python train.py --num_hidden_layers=13 --hidden_size=128 --num_attention_heads=4 --num_key_value_heads=2 --head_dim=32 --intermediate_size=512 --vocab_size=5698 --hidden_act="gelu" --norm="layernorm" --norm_place="pre" --norm_eps=1e-05 --positions="learned" --qk_norm=false --attn_scale=0.177 --bias="none" --tie_word_embeddings=true --parallel_block=false --init="normal" --init_std_qkv=0.0322 --init_std_o=0.0 --init_std_up=0.0322 --init_std_down=0.0 --optimizer="adamw" --learning_rate=0.00407 --lr_mult_qkv=0.4 --beta1=0.9 --beta2=0.95 --lr_head=0.00791 --max_grad_norm=1.0 --warmup_steps=217 --schedule="wsd" --decay_fraction=0.619 --decay_shape="linear" --final_lr_fraction=0.0 --batch_tokens=32768 --max_seq_len=512 --doc_mask=true --train_tokens=107400000 --max_steps=3278 --dataset="wikipedia_en"
Each number is 500 + 50 x the weight over its row's rms, rounded and kept within 0 to 999. Layers, rows and columns count from 0. Numbers have three digits each. The size before them is the row's rms in percent of the matrix's.

# q: layer 6 attention query, 128x128, rms 0.0833, rows 0-127, columns 96-127
# k: layer 6 attention key, 64x128, rms 0.0741, rows 0-63, columns 96-127
# v: layer 6 attention value, 64x128, rms 0.0662, rows 0-55, columns 96-127
# o: layer 6 attention output (transposed), 128x128, rms 0.158, rows 0-87,96-119, columns 96-127
q0 075:412415544441503495493527471542433466513565454463457530555510482500542524520457566456480452454464
q32 099:418504523456468465561548486547393491583547492365429507533454526543590533516482508474561440447471
k0 085:487504493485542579492532462532483550500477442388499503472457565505517502534583458505512508453505
q1 070:485384548436550607542488564517432458425483528512444465499561504536450512472470443622502418548547
q33 109:525513555507530555522452555464426468523427529464471464485582497445524510538454452498467504461457
k1 095:493443508508478525440505456476592476457560513547619393474546493530492473488518429533467433423551
q2 064:502441491549414502510518518420492482606536460510518457460506572394510563500406500478458421472475
q34 086:455381468546496491535562498449520465548478386509432440449497505437462593511468460489525500489533
k2 079:452370536446540467470492546515495424581552532509457443553479546472469587389480430505474496432420
q3 076:516577448495521454453464494499508548610455481466501475488508524549558577550535438498480505476426
q35 107:457537473502475500490496519493490563632455444450496505460478536548574557544538401485538505370469
k3 091:429465481597507448464511485489409558570523539515430457509472531507565526516432412466480526462530
q4 086:448432507486534523481532561573502476554473459512441411453501579473546579450387473424472430502484
q36 081:544430377448502498437526552502447470497521455476384478484425606485471539537438458456473505503486
k4 092:470397476471528405592512493549580357524490464444461457518504497480481625549566490458499447481492
q5 080:603493526502510489395548422450520391448434464556467502509487450474352466496540531569523496548533
q37 090:582537455542453450422590474502582525424521527547486463520493470528458489480483504546438483560495
k5 092:475615544502495412520387546494467531523569473535528556512578511514446492535455469498520508536483
q6 065:411434564534555518476508475533377489569534545457501456512498500532518590496516475510461460411476
q38 089:480490527516529475433503505490313463493490476430476481500482527463510584521557558524553511460519
k6 086:506415501496477601585571516491472479483441388462476531532478519551482538487518501479478462505481
q7 072:505554465552429517555531553424474540541567438427484541527553573467555501467485460504495559468535
q39 104:476532528567420496498553504482449416492469408452487557595519524507528477449546438587524547426506
k7 102:515446511572393619410597434538453467557525503454583442618534471550516481480458424585464483455434
q8 068:527465477548543444489454436483605477503510503509436500503520490433429477518454479368560500492453
q40 097:493440494482571420541471439575619463488477520578396509507509568497445514503514499428503601569518
k8 097:414509492532531477432554502553486513523519505528483525480463480508500617603448560478497526482552
q9 065:472525481477559466546480502529432576414456496513550507486461507507564610533493525514462515532525
q41 093:471555472532490517500463492478423519541425421475519498461533486409641576531462516455413514414458
k9 088:557512462633426478383563495445501565565543501541547451540490531536509445458442368505564447480454
q10 071:465500492531517493460516556469487506529609533470486587569516558558496518423503467481521522525493
q42 107:495464514606425467449597427496473453495520497455465498632499563536461484538508503538448485457513
k10 100:394430513503462451476553460557487419526495531494470481539570513567496559500505441507530462495462
q11 065:523519472508496519510460475495531585508521589546505499478513440528511431489480576525477572521528
q43 100:485568508374487549581412545494594588523535540441534551416499475506573453516470554524546476508471
k11 089:570548462439499513469446474460502517510440434543540591445422471465486381506546545473528568526520
q12 076:590521498405473480520424546459535561513488520466507525483456423480526491511508498557557498556583
q44 095:575551530453485486491482552514564507530420480483530458467486483474516487480447509507410509556508
k12 090:543580544526498556507563465430477593491537450551520514493521450517544319551465511487521420560439
q13 079:500504490440543435466484492493547497408459487501498510426462472560427438500564525499578538518494
q45 084:507614475554511472498516484422470502460532468575515472436547446530463487541517575390482487560475
k13 092:473574531477493434549417515478561520488511605563518591504535462425504509468521543438490415593517
q14 081:573539473453497470522424465472593582478454482576506516458427429479543433495480531500566623579532
q46 122:535621506451558497545405507501580620484487575600554544409475468487567464463401519474515573548547
k14 097:567586468554458424434459514448473512508496488584573518461486495442525474540495615487523542532514
q15 097:512532546588468568491530430421502470500449486455538436546542491536458455471521475621445460469548
q47 082:520526485495433512470549438453567450514505573450583433537539458503504469443510501565449438475457
k15 102:541548540481534599583452513463466537534522487432515556579477478532440499527530408568490541590485
q16 076:492455550435516483510512508550572489510577582569501519531492547545460530452516587609500460623483
q48 088:504488545412500458476477511530528476485555590427514533497504540443498593414550615582455488568432
k16 086:468476487429522569526529531495471456385468403488460534490504506543456450539515595457541469476494
q17 068:450462583402478448620474504531535473483507543507535576569439483483473477449493495513482418548429
q49 097:494475511447540438511521427503567483406489533581495505518485492430388482421535532543504458587491
k17 090:558494518416471565540493574461537537440496416524503514476485460447504440539500545458524443557518
q18 082:367389563432540465507449490531486466434451537435409474512443512496455510509560551554521505525542
q50 107:433460557389555443497403485513452505507503605392478459488445527550547498514501516477539505553519
k18 089:438481475512595496523486437524466487437436435418429522447533452533475486609590506468596578399552
q19 064:615547454489482545515511534397408518516465424464487470568513506473533439558532409501501565357490
q51 107:527485471496418513523532487481420488516464482551508465594489530573499480482504427549462563436530
k19 095:476495557633481483459509459542484401641546519513520545541533520548496520520486413590480535507476
q20 096:592592432478496444468427484504525619477506514516501523478508454479595490478490489439534579526487
q52 103:511589506530553490481405514559495635570475475565466536425510433496587496469473498411550624478548
k20 098:459534464560504424418480502500483527557517560582580525427491526508578537522445581466473528475497
q21 081:462489553503520481486539497545449414364472480541419549555458476537435517529513568550476480468536
q53 089:488471515580515514483528483439470404405484515577461473650513574525410495534554593447480442560503
k21 090:496480545416514535583501500512511506424462425418475542495531421501475479520538536493509491521502
q22 090:528536459538511528488459427448550544460454514558471529473509467545553408424516486588579544564527
q54 138:456634506489516503535438471490522609533490559530555544454497491508631458388508481549567538465477
k22 108:530518476567470442404483512505430499508482510563582537504484449492511476510505570544495562494516
q23 069:401451477466472484462506463583428455510539449525485581561523513581424470513572483526566490456539
q55 109:413454470527501454513581470503445465477544496522494518581473553618421506499543505524548437512526
k23 083:446509548494531560502495504558481554455458438390380536517512479528530524532579530511488534498485
q24 071:434423500462545491527438460414426481551492505473431457523483499555473538572605444490512470441514
q56 132:409492538441509454509472496478391539557513486348524494457482510527566613521558495441560507465566
k24 119:402452484561585485449406492494417534569428565440405443482497525548514540605563394468522527408541
q25 064:402496604491455508518499489565453417393477450548447564543461430471496550526445546561592461458510
q57 090:468487573490466486527473503462415433410532406467476476528481465484473606538505617418490488492482
k25 089:523510514414558569475570511521493540491481491403442469484497488495487450476540460500504473513484
q26 082:411420551535514540491561478514397379449471475478479479520476495539475489525508507568536401436521
q58 108:467399501485525445510582465498415372417554544535467477595443532549411519547570529535508442512482
k26 091:507524530445526565577524498504502515442436430387379526520540478515475475506575478536488524495489
q27 075:540583520534480437561489569595558485521510579464516563481511476480525463485435552516449382511528
q59 119:554431470514461531509557521518582372421499455569452502548527493494377436487461572536457406550525
k27 096:535520541420514622550551486518550507429536474430510530559472476476501457407516571513499498523463
q28 082:537534482616469477557523483422412443593450532511618479517556506525533545540526420482414532458467
q60 096:548496558587415484477499498474383421478465510472591446494579453483457625565519428534462524453497
k28 095:493406553554483586506538503515487390514525512523505437609489581561446431399499474570509454504490
q29 074:448476563478486493513429485518510423410500459481489486560428460487464521556545557578482463554476
q61 089:461524584581483527502544431528457420426480477493498454535507522482488503548509601510442475548458
k29 081:520521507493537587465599525541475538425487444418493574551539499497525473505495495496540483505510
q30 080:415470537483512500535487478558494436532491432460386489501533573441554506555435569547512476487531
q62 104:435449493418467517551510435522503451507515437546471486562453578475496470484478541594497507458507
k30 088:565510505509482564469607512510523491455441404416500535523501474541515497466512516543544538508470
q31 074:480542490501454520466547478518565592617509530471461502504440465404569431494409476518529557494533
q63 105:565489487459495511519437503521616517608477504494492552478494453484597430525464491578527516478520
k31 100:609581411485465529462559509419510648524562395542534501444400467483555453466399463494515550517457
v0 087:413525555495454559622479539488431554496565426514508571404357467499522619447395530515496570469413
o0 075:508499481603475545523482457524528545509448445499467491569484467541469388472557517514506559500522
o32 090:497459502554477518447528436507536537497507432518445520559443489535430458480517520532467532512505
v1 097:482512513440473448571496485527471485529567483474619488489440484485566489391521517508451421429404
o1 096:487446559514578483397566520554506493479525452521386499520474519463502543523450571533495568553503
o33 097:503556525551516494482492508530531491515580445564417543505443464527500496513483509501447503546491
v2 084:491480468406538525414615572506475503451567536489575404477497457513500496563476555469471487498529
o2 072:483460521517473460424540456441574525550531500549495467524468522465478505463429485562498542458498
o34 093:513482502536484490470499452420562530542546507596504447485517479498513494492444495511484516461491
v3 099:473502523533481474511567511556432537432580531445493537468496482491471516435501543549490568491433
o3 090:590487512497465529456581470496533541549516405595520422513502537506580501457441557435463572460508
o35 096:577525469505475531535630497513593541555510430546542461471520546571538442388472554453440528428509
v4 088:443505544506392416484486471513522503539469443507450531531574558404562444437529493492469457485493
o4 090:526613461460521528520517551519537491523537541578604507418538468508462494502560493377556467584508
o36 093:486509513406565444492516593625549444431447522512542497458526549431512498477565476479550470566532
v5 097:532454471528507457380562539433534465436483472501538487531489479474517464589541522466527534518579
o5 092:456494498407485474509508489468579568580430476443484493425484483465513472422509551456515444452526
o37 107:456449563397509432496483471412548562581440459500513455419455470470562463461503550492508508480539
v6 098:561506504489544549588438469546522476550467586571447507461500618556566497564500474536519554509491
o6 087:438498515520524475606432496567389517472491534472445497490484540558550553508580469445541457457500
o38 102:424505515515533537562487459569342535478463532452454421462489510532538516466604495449540504444553
v7 090:480525596502467469503487438595498487532520538433481542542476572483597397379471511475458406380377
o7 093:542434498551500473444520472479516526453581529583549502428530462512543471549467459395460492558535
o39 091:566416524516487449469492473529523486405567525566494528497489490435523480538502495439433469566512
v8 093:514494536432530454495384485464590508475564519500425455590495502551455564462499560509567551579470
o8 087:467503558447499575472543543483381485592502420445540456598515483397508513406485515586466481467542
o40 105:545589509483483542536524571483439496614524427465568539559549457491466447445479493523512479452504
v9 077:507495435406562501458482433431489528503538470635478461470495528536467535495482522458485501451476
o9 074:466324584511514549478469448519448541527440496371496500574449517548482520540547450604534547424510
o41 094:472399566516524602520484414489422605572451499448532425549461487570573401502531463563528581426541
v10 084:539522517520461479563561515504511550464502473439539479440488505418485541494466465557411451501583
o10 086:484604443546510539548374464467528499482543574575474556462480492525453389543488500442584464567526
o42 092:459519464526492456447396486478511465473539557561408507510455550411442498533480503533526429600511
v11 093:532487500508525487559604571487458521507612550463493515519427487555426520493510526487548478522539
o11 084:503388520462481572462408462487594545553542521474452403467474488448579468510430504534504505480489
o43 102:593443479505470513494468508447567576606571522511491408465475491469527405461440511519514508479452
v12 092:527506563516480487580484590496416501461556556420559505549448520466511616485344527474518514580535
o12 083:548532513611419570534453435493493460472575492631471505595505489388568430528492433584486518532505
o44 106:642477491555446485477496478503527431465598481613457500590533503370494505541451434536492458559477
v13 087:456527553495562508528548598503482500481507508510580494485431489525468554630465478585468625553456
o13 095:476480472547427440534469398508481544534511452515456510564489521542551487461554452593500522509491
o45 082:511487460530414469489509416506466593618547434484461565548452506562561527440510512543512569536470
v14 095:482495513494495484544483492516482479575418495569506525550545504481505368548591485632521477445442
o14 091:537543494437552388519516484549512539474535483515465541428476491631489563547603545361474480567473
o46 100:466549470451518438483523493546507573480488496456447493424448481586528513445603560381474523498515
v15 082:494512542470446529525503470537516493591472518502546527529519567502633463516446492472489425512527
o15 084:530547482508532565605470493444390473437575535563515573485537441534476478493564470493561438555500
o47 084:492451564464518488552505486541392447411563526521499549560516512515439579510568533523559448535517
v16 108:523490537516493515536405481600515463501492541482454469481578545503520462477460521417467530531382
o16 119:450448532531447495426539530462410500532505441544513487568520503480524502468470482567523519467528
o48 102:488508490511444527510564542535435458533486458471531537557584497546453468457507501530522509452499
v17 084:539483469471556502526506453523409551537525579651498466476432536501503493457461493463434490461510
o17 083:437380526534512506445432443550517501420436566389463506519441562522552539583508499462556502421486
o49 085:472406543538526579487407403482428558487439562469495389534434512535592482582507516443555516420523
v18 076:542489446566515477585516409479484480477532440526498409575419502508545442559558451409506490496481
o18 080:399447548468550414389521503583547532573461517441427496448412525403534606518435576548547526365510
o50 080:510530514496556431461479518461494544578510520470441424400431463443491549491499484504535523406512
v19 095:473509519473448502492544534517552500611481487416541445447493540497484548414431506486531447561471
o19 082:473558410552501527494445495471536530423513485580520523514541486469475413535466373525587469503500
o51 094:493493464549496462404414487516542494385530498535441505564544506375490506589418393576544487604478
v20 088:582485516426477508468448495578460450606410538549480504407539611527553410442553519516518465498465
o20 087:445422545561501550483532545505418484412474505470452459560500504510489537501532458511518515470477
o52 089:457438540547506578559516535568404471364441522489458456588540502482544476508555463530515518514487
v21 086:444508461636403542393561425492535494472453441505443498480497491436542435464507512404465504512530
o21 082:488544439427505512527499547481580478549469583501620584410534487513473445511497531436571485453506
o53 089:434440521385557480497496520484550423495459543520595536457523530479450523516532532515555478483521
v22 093:475498522565457489387491589457470513590509502512503460450590517505459553497479534433500614529478
o22 082:480493464519426512496459516478429531466519430571576470576548528512508474420489423617620499395488
o54 098:540464511520484475510474531567450472446557418526595437616618551549521496455454494657579519511445
v23 099:522521554451447532460482555541459479555418536489647460451553551515576513434506476443434364429451
o23 087:569530467541513498476529526491494476354584442503411520541552490507476544575446368566493513552457
o55 114:524502473552516504492496529552535465334561471493396540553542515474511575569418373562454474581456
v24 088:415521432598465462477450437390614461490545465447488451600501469528445504499537554476572487551505
o24 087:503495570387495512432485574511452458608527463525511480474521477469509508417455505612484482441500
o56 097:552554507462473468498487604465500450621582470527544547464550476560403470439456469551490481439457
v25 095:416481561488481492590459480550527510485429451549491524466457509458558515514391502508522566452474
o25 095:477549445542522526516507487506409508532509456525497617547523456572484431517592509461517521565499
o57 105:442485488466523512445524464548421479537483435493485588531480473525458491497589535459513526520525
v26 089:516514508492614484502446458463550478508515510595443503542484552519531465536475508453566527440461
o26 091:501405482592515437443499461475471483473509564416508519463489505540523504539546389508439470530510
o58 089:540387517545556500500453449499434517446481585459533498520456508492595417561543408453488501550551
v27 092:481521576427435444498461545626525494574478554364542464478486540494565463424402544503479435497482
o27 083:496520476551498468409484541484491494466615495686544482472536494451551492516408453452482512547504
o59 102:532510480540491402432449556563511444415591485620501531522524501402530513522418447494461477578481
v28 099:385551498481469476549535469489484517524557514463534495513455521545516529438516553624562556474619
o28 091:634520528462505569538539485562487502494523424506497483526494455579541519541553508430471517589465
o60 095:573486526477485544500564501520525526528523421489525518536450482613495516511509528413506536514506
v29 106:533483471451473516540526528512379496524468605400586461457479562553533441516473501454584433505528
o29 101:479426513506476477516424479520492486423531508552373490488490541482519559539447450444549463377491
o61 112:504431521531441515498427448445471482455532519557367431456525473452518547515439482408505473433499
v30 090:412523501494511505422553516456473525588540467448603575482569414445570549526505469499528478521607
o30 097:545618494511544474556460476502599453444490531608542512443520514525393497528492531407459502561507
o62 086:438542525539543403481442438525642470409487522568476503453500536499470589587420509454442507547497
v31 090:493470494508451540429448458582569417548416436541500468530594452441578484487579491499484519525481
o31 082:494588501495549512572606584504418525453486458521556557518529496516440526497573487547524501569503
o63 104:429578508500555553559588548592447503415459473485544591530533497525492564518554475532534508531515
q64 101:483419479464520480493455560565533416536510496509393511413462531531427618442524522438457507499482
q96 120:459416479476467482508524594596569480575501483493450541393425500508480635394469483345401519445489
k32 102:490462439461534463532499488498509594524501395496400483499466489477536531592514519451561410472522
q65 104:422523527551521474490489544490482568536524518388527462429557477473549547572408478485468536434509
q97 108:479492574466560469406523565498468499519411545353490433477555521539494553565461487533443552451503
k33 105:453405532584547476447435427520479498467508576551507443477480516516497566522494441490489454485529
q66 087:477545437550422533535566479496482494478485512508552581606444478549555449403600487598509497469454
q98 139:475497436559417509571539443499420495450460488507503550578483445560531502401618529577470495487518
k34 107:561532512549463606483552528492476505510515475422512520592485525551525385552433452590533504549459
q67 095:570483433496579451389492493470496522519485457628452451464485559421512496582478466444521516494486
q99 122:501498463482607450425532484482556533573562478622533444478499567442488480611546457475565482498487
k35 092:473468493474414442514436548531516449569529578531511477508545517482521537419437494462440488519515
q68 083:482455535514425477534575514466528324511487551520587606557612513574417555481524505561418424479456
q100 101:506528554511448477517553554501466409496551544466542553606518489619444518522454484472403416533428
k36 105:520424514485531571489541454554526427344493437422411431558528517518481514456589560514534436505470
q69 099:438436556561483528492491545509463411461471466415484420542518544482478541534489493544412479447476
q101 143:432435599513519484478573524519483433459417491433512484568503542518480499550473491600456523436527
k37 107:527374510467508619532530509480531418476463460413476423527514498507491512497558472545498484516478
q70 098:542472429497517448541442446470600540550530508539437497448463507519433481465461464430542497490490
q102 102:528510451424490447558457482496573536597578554614446512395500489562446472479421554434513438520508
k38 099:526512462480544421462427534510505589545534512525452483412446525488545553485485548393479512483480
q71 093:501557523533497517421438576480375519404504511468507412458566464445482501529450496456510503521538
q103 113:515521519517500529428436470505420467440425512489471412493587484490505475566504472503559582519536
k39 104:426467591473568461477483512423524471466453601520548460447502562481436567546493469472453501493535
q72 096:515505474516496544492470534524598520422515585608554458422508502457454494478448500537468500571458
q104 121:527495555459505482476486550557560477394495556575568532412516541468447555491487562574410476527495
k40 127:554442545452518500541486547456520358475499470518538492501507487487455471546434564512482509565514
q73 090:441404520456531571581490460581602424556530496461431479460396489562483487512547573520538456529472
q105 132:480470525465496574498570534525526464573464540472505469492439498576475491540553609514562413425510
k41 101:464489480444495541577497426532491534432470419366371554540466484517508467488527453497513566472488
q74 104:550581464467507436523499509455478588484494592599581533485520482504567422453458461571562476527498
q106 144:516572464464520465534412520449445563453520592532551527436527474507529455462444490493501461559518
k42 107:514562475525508464474453474452483490461489556623561524488510454498523464479533522500510557528524
q75 089:488466457491504518460502428472538562600483551510519483461501616449505488466512450465600502462596
q107 117:463478490501511468461483424513502543597489552509537484442523624488554494509536499543609461447548
k43 095:557528598481496470452401513462501526544491516567501440487514491526484471509432484465444518503514
q76 090:504571532519462552549474487512517471435476412478498381478581478456454468562526460478416489483477
q108 125:505518555498466520528543509510550475403462484498524405553563507452428458582529429471430476451446
k44 112:511470519555458555414479490417511453549519550492530421481540464560486527515483433540525447491535
q77 095:544637445558483521494464581477391565449567547547520526482508472445573430521525491544537510547489
q109 128:535565496524444583438475534456428567461543523583571547481487443514452487539603479446513528578501
k45 102:538538487516454399523455522427519391466528554518610535517493506538436484454465532539463479508487
q78 077:536545440530483478516427497431508594450530491518533405438555551431479541489481459406457528485489
q110 122:554528438471433486519444517411535504449538554524559457484595515502465498489412449469378436522438
k46 096:535516511552461474406502514495516465591524498613588474465524451457561511488452512498543510507514
q79 097:473562406456477517543459493431507596537563556495491495468495477513565472476439465469534509486430
q111 133:542550440443417545491401548450508567519534569556523453441556447518499511477430418414569473506445
k47 092:475514511560503390432464465515471516544483555528558463470511550477516485520516471477470502451539
q80 080:500460521455549521572375539515500467480462571476501464511446471542478469502546517565532475533478
q112 105:471511523502515508511439573505541476447526536562544551509475412499500490473506564500521485477530
k48 106:546473418495413535529484525417429509484504509446539528480485507448525458445562491567516478520517
q81 098:472513486412568468538445473460476594550470600462487473488519508537548421467513490560558517500530
q113 138:444532491375535417463450485432386521502473591456510507489572523519474464524471531560531503486525
k49 109:506514466545520510506447466490526579506465597567565517412466412492516515445535539466537539547555
q82 102:560511520390488509549538604528510483419539537558517572535464514498476468446466510543509489598470
q114 132:543529525432583549556520619474542473422515486540487573484474492423499509536485529532534519546506
k50 121:576546490428473478578529499483519503329484473583519555455527458447491473481516564458457477571481
q83 072:481511450476481476574524447528555567577548483496552549569430456498598459401523517495543534491459
q115 113:481474523533459459535541452505530510562525407497460527520435502550545499440549579510555466477480
k51 098:496493382534502518494552504539508538564561464466459532484399553552522467463446490575472616459467
q84 096:529470523465428500460525451498633477501484486537557536539523521524449427450532488587505485519480
q116 115:513551515509450478496543469420608504496518452581563576489522521437464419458534555542521445549450
k52 115:573567499520453556481490467464524578483570503538553487500486455524506393447486583527488519596489
q85 086:443486543467545442450476463524451480447439536525475535448535496526479510540555541479597475577571
q117 132:499527508463520472469391488453450518422476564448529548448518444459536474524548517446565491575521
k53 124:402539490458536492534530439499485539486454561539521520479489470452483513505566524455548522530579
q86 094:537488441360550444546445505475577572507427529351548456443498499484520513497508442516505501443550
q118 148:557508440396495479542392498470545572463451579448563404451560469485541484485491483556497459463494
k54 098:481572535539563467454443494497435498537484581598547462490509494490498530531450441448518517497553
q87 086:483475523479411469433526410489632451468491605493618470528550509559408459414549535634521485566477
q119 108:541544521454485472515484453469649488469571597500631432528550530453481429423489515558537478550434
k55 115:527519518520494570475517517507534468427511457566563602550517485520484433541488572535477495549541
q88 093:485578487569440510462534447459574593548541527489538484607541503499587463400408458591542515479546
q120 110:543549510486480456481533499437535523542545483493518398555539551537531430404440565589502510426479
k56 105:467487485600475512438548432564554489544549569598537539541446528538499483539494503560444563520467
q89 089:636490416506545550410512517486603467447502485594433475473543479457455469541436468505423543528509
q121 125:627484449531490511452504488480593455445515483605454441505598512515406469471442546554410489473428
k57 109:482536615467486446493467539511547505509594565568601454502510498475472576525459407438484507623514
q90 101:525418545525515490512536490517391340436439475584446524559483504567420470549527513536479506556518
q122 107:462447510587482432485514486526398417426469463482462555558492461549521574486517519574463530494481
k58 089:496485561471509568544522510562551436432476428412473495522531500467499480514552493525542482532465
q91 083:429467566543501551517545483487516420511423640514539509569510523493427526518643516583506427515486
q123 128:464480512466450517515558538523523430452506633473581549530470487496459531482622551590479357488422
k59 102:533507522452529580568502445455483486459468451364482522517512424555464393519502547531521537563531
q92 101:415431519537529479481496515525404400532503448399417516507467549552511557537493525498482496414512
q124 128:436459518544455457464495555538375461539420457408421532504482542588558560491478465549508524391514
k60 100:415383510503529553550534439542468477513449470385427435565494552539490566515549444532488505443479
q93 094:531541561558472460422483555433388501433445496528577654542506447470538443470543438585544510521516
q125 133:566535491586476559406501470410430521478498510498571577532544446452535427468558456559561541559562
k61 115:472531557542450461537516462485391445419478486562544465614545494501536439493506528521530455520428
q94 095:446496515574502508536534490484418543549459504362446473452503524456647544599516482516520496432451
q126 115:482464515584482530464510510501424493577407516375490468532543528489590571584541433570568481425459
k62 118:361423519519578498489497434515428480560431521414490407577505519558487505500540436509485562443575
q95 098:408495536488607435483452403499543497518451514496470432511564536485426561506533493468631537484525
q127 122:405510517462613426487456442546486523502539521491517498517453554542457563443529508450590566507475
k63 115:472511483494525478501406538513440542501444589489506479422484444483515483591509615512458514467594
v32 108:514498501479448533583541445557535491468492466472554546492454429513505543579569505505647431540493
o64 095:600448515447492469598533508618520495520512463473450543434463588475501523502518540469345517539456
o96 117:630471505465480457646534523582500491530540461474468559424452588549463538488520554443366512516456
v33 106:484487504505479542520550522540515510511472611497547511437559569552505502525465507595538474574490
o65 109:501503441607451472511523455442420513469584529578425563528506491534475526466513517506484517424489
o97 114:515492457572469488525488486467444493523548552525476515508572506600447551504530546499531545425470
v34 110:473551473459534508418433511553513526440467439567523515511499508467503478423465484485395464454634
o66 090:455586434436522514410460544544509496417424538494517459567532468471552443567486552487595492552518
o98 121:431563478470544578370403505517531511408445542496518436571492452453524467561452503539570490473554
v35 114:499460472504505503532524366616539459565510484588498515567510509465486543558466503540582408494506
o67 092:634459508463566527495511494512356504476428466551519561481504471533501482527519398505526480463491
o99 124:670472546506550463497475493478375498466428475555484525501552491517518495551465436487505497515475
v36 109:468509506529478474507538583532476525601428479456532497564551531493502547573462525454507438478382
o68 093:600495509538475406510522466421473546454543462561519471524541469490511519517506477562531507546435
o100 114:554503495583466384511504462457492546465527423548498522494563468524497531535479516492529497562419
v37 105:424477541474510504485392591486479518466483512533517495511440510474500486468490469476433534491575
o69 095:407548500469520466461453585511530479474441520453486479571483531520498451525428538492599499623484
o101 111:391542511468530514394439516510512508444441512442513436560451502467520462502466511508588509534522
v38 112:430512540484485490535463536462530523553465499514509573602481517439509532556558461514632489440434
o70 115:590483514462536419477414549538560464409467463518567539475553495530480602513544536410502547556412
o102 118:605486478490511367508451531480542477441479442500564544482545554543492584492520563395503558548392
v39 104:514509521493539481518400429499578494506469472491488527528485556570505467444464507550588447428360
o71 089:512417529412532531472507524581553439543504492346481509583545476504511432529606440479465484620479
o103 115:498467488436510550434477529593539431546551473415534560600488462558520409478629494522432473580461
v40 103:472584607524394466469499586444494497524387427446462511496505594434550505449453504487446486491468
o72 105:566546450442467499549481548458434537417503503601577478487566443440488507458526478470599481469483
o104 096:487535457482453496485467537386382534486487507619592476460590436427511504461458453521567474432502
v41 116:445480540534517460477476535581492540534464461523476563569541518460487482353494553505516374484485
o73 100:542516488503525546416430541527598523301441507490530486575569456471498525622506457438534509546492
o105 125:502508455556533552407448528465613501349498463514516483598555408451527455580476475454550500546481
v42 106:461421412484500461513543539434381487601555554422512510387601500568459481562434533472519503469499
o74 105:395449541589499474476538452461569480467494518477527509482529487562456529518458519584448533531527
o106 114:403433509581477415539603462474617473406508484485508509483501491550473509490511563552488523641484
v43 112:403527617445497464550502442603525526495513498530509359517481564489485534462412499431496466578380
o75 104:505471513503533527525487448508456441493536494452406490535488534526513428506407428523498482532465
o107 119:491505492475526542425419455538445457469523479535478534587441521484523402481450423534494508543489
v44 096:523493512521535436640480407433469478555499469457464485511527558436495538472483510478560479433503
o76 097:529473554512539498505448514572506494401468482460610543514534468447514521605516490483494541555523
o108 102:535441524559510434518486498539531540405494449526563564488488486426558503588469505481462536588523
v45 104:523531484488480527462487382499514498519397558582497359563538548441475485471586513502548540461441
o77 104:556520506490489558501474508453381509466507450470590477521547522551470548485570403546541575426513
o109 103:551544477531488511495484451423359477459521453490525489556591520546537543470533394596449525451509
v46 112:548441485594525527490496512454544499504505522503527561494435559517461509444494505445551477482426
o78 090:454424486532553603493439509562596491519538558358424527475492495502487509595456441532416485540455
o110 125:505439458507509579498482566578602479498565525391426552471481477503484505554509520490397464529453
v47 095:507481474525498513458474477496481437482556461489407516513587480517443355495558492495592460551690
o79 085:493522543495521546524528536511558510519475574444531540477514493478484514549446437449437458444556
o111 097:531506543487554544593559566484575476506500584446506491501529508464483465540465449430442439501569
v48 115:495499510534444551390580592528460495447509504435739502434469400529517469447543551490386410441492
o80 108:434490452515427520460497504493522546449498384670460471396462544474471628494442498570453482505524
o112 132:425513460546410531489497501458494495499554412630459523409476482534459610484443504564455455499510
v49 115:459442555415457432491518415522442474519591502473515510384627457498536473518478555442542532536473
o81 108:526457527477531517522531443539526454365540534573554544589544489540405496509497491535393524567504
o113 118:487440500517507489545542485473525470414567512580520516556502500574418465494486484489407565568514
v50 117:480519534554570510499465604514557507496533539470520409566423581546492514494379492482536525563425
o82 120:458502458529503486510522480467546526536521530455436500555459543489571422494458464517532463506452
o114 116:466509480533530509485470516500500476558478541493534515548509527497527411500466456495546442476443
v51 097:503511495533526505621466434410514495557475479544377575505475560498533611545375481522446543531361
o83 092:597518510510558474536512483526485499399480565473586549585529464507456425479557561530573541594460
o115 091:550469503546536440495552444503464548399412527407578494527511451478521448464553519513578544594438
v52 101:464590522459579518477435564378418504539562408487422541466584537527500550502400515485457551564474
o84 094:489535514546468505588541475523582520497536516414491489628545456507474379481502532537545477569452
o116 105:380515536561500558509495482531593539507512500452568461592505462483454360463503530486584515531520
v53 106:510568536486521462550466519587586438497403548560452460561476620464466463445531482563500540500536
o85 103:500544429463516512536513511440330533596551500449436510476500440485541441422569437428629497397522
o117 118:502563447408555539476474498476305529591483538461503502472548463479553476438543427450584484386575
v54 112:568540518573551494538511502512563492525410550522515520589472542524534541562474451523534506396322
o86 105:557463493502509459495493478451427508513574508515493491474491480476552471475565488484546509487452
o118 120:575510488505524436452457481527418519525532504523494550487506482510511499477567482458514499494441
v55 102:556528502481479472480552525514513525385448534482573412512490524494529509490612483483454526498471
o87 090:417522486557443496525545451453428471583571449533408478458491544498555586515454421591459434403505
o119 116:405583473522466537552537449463425483571533481526435516498493557505529602473479420602479445426523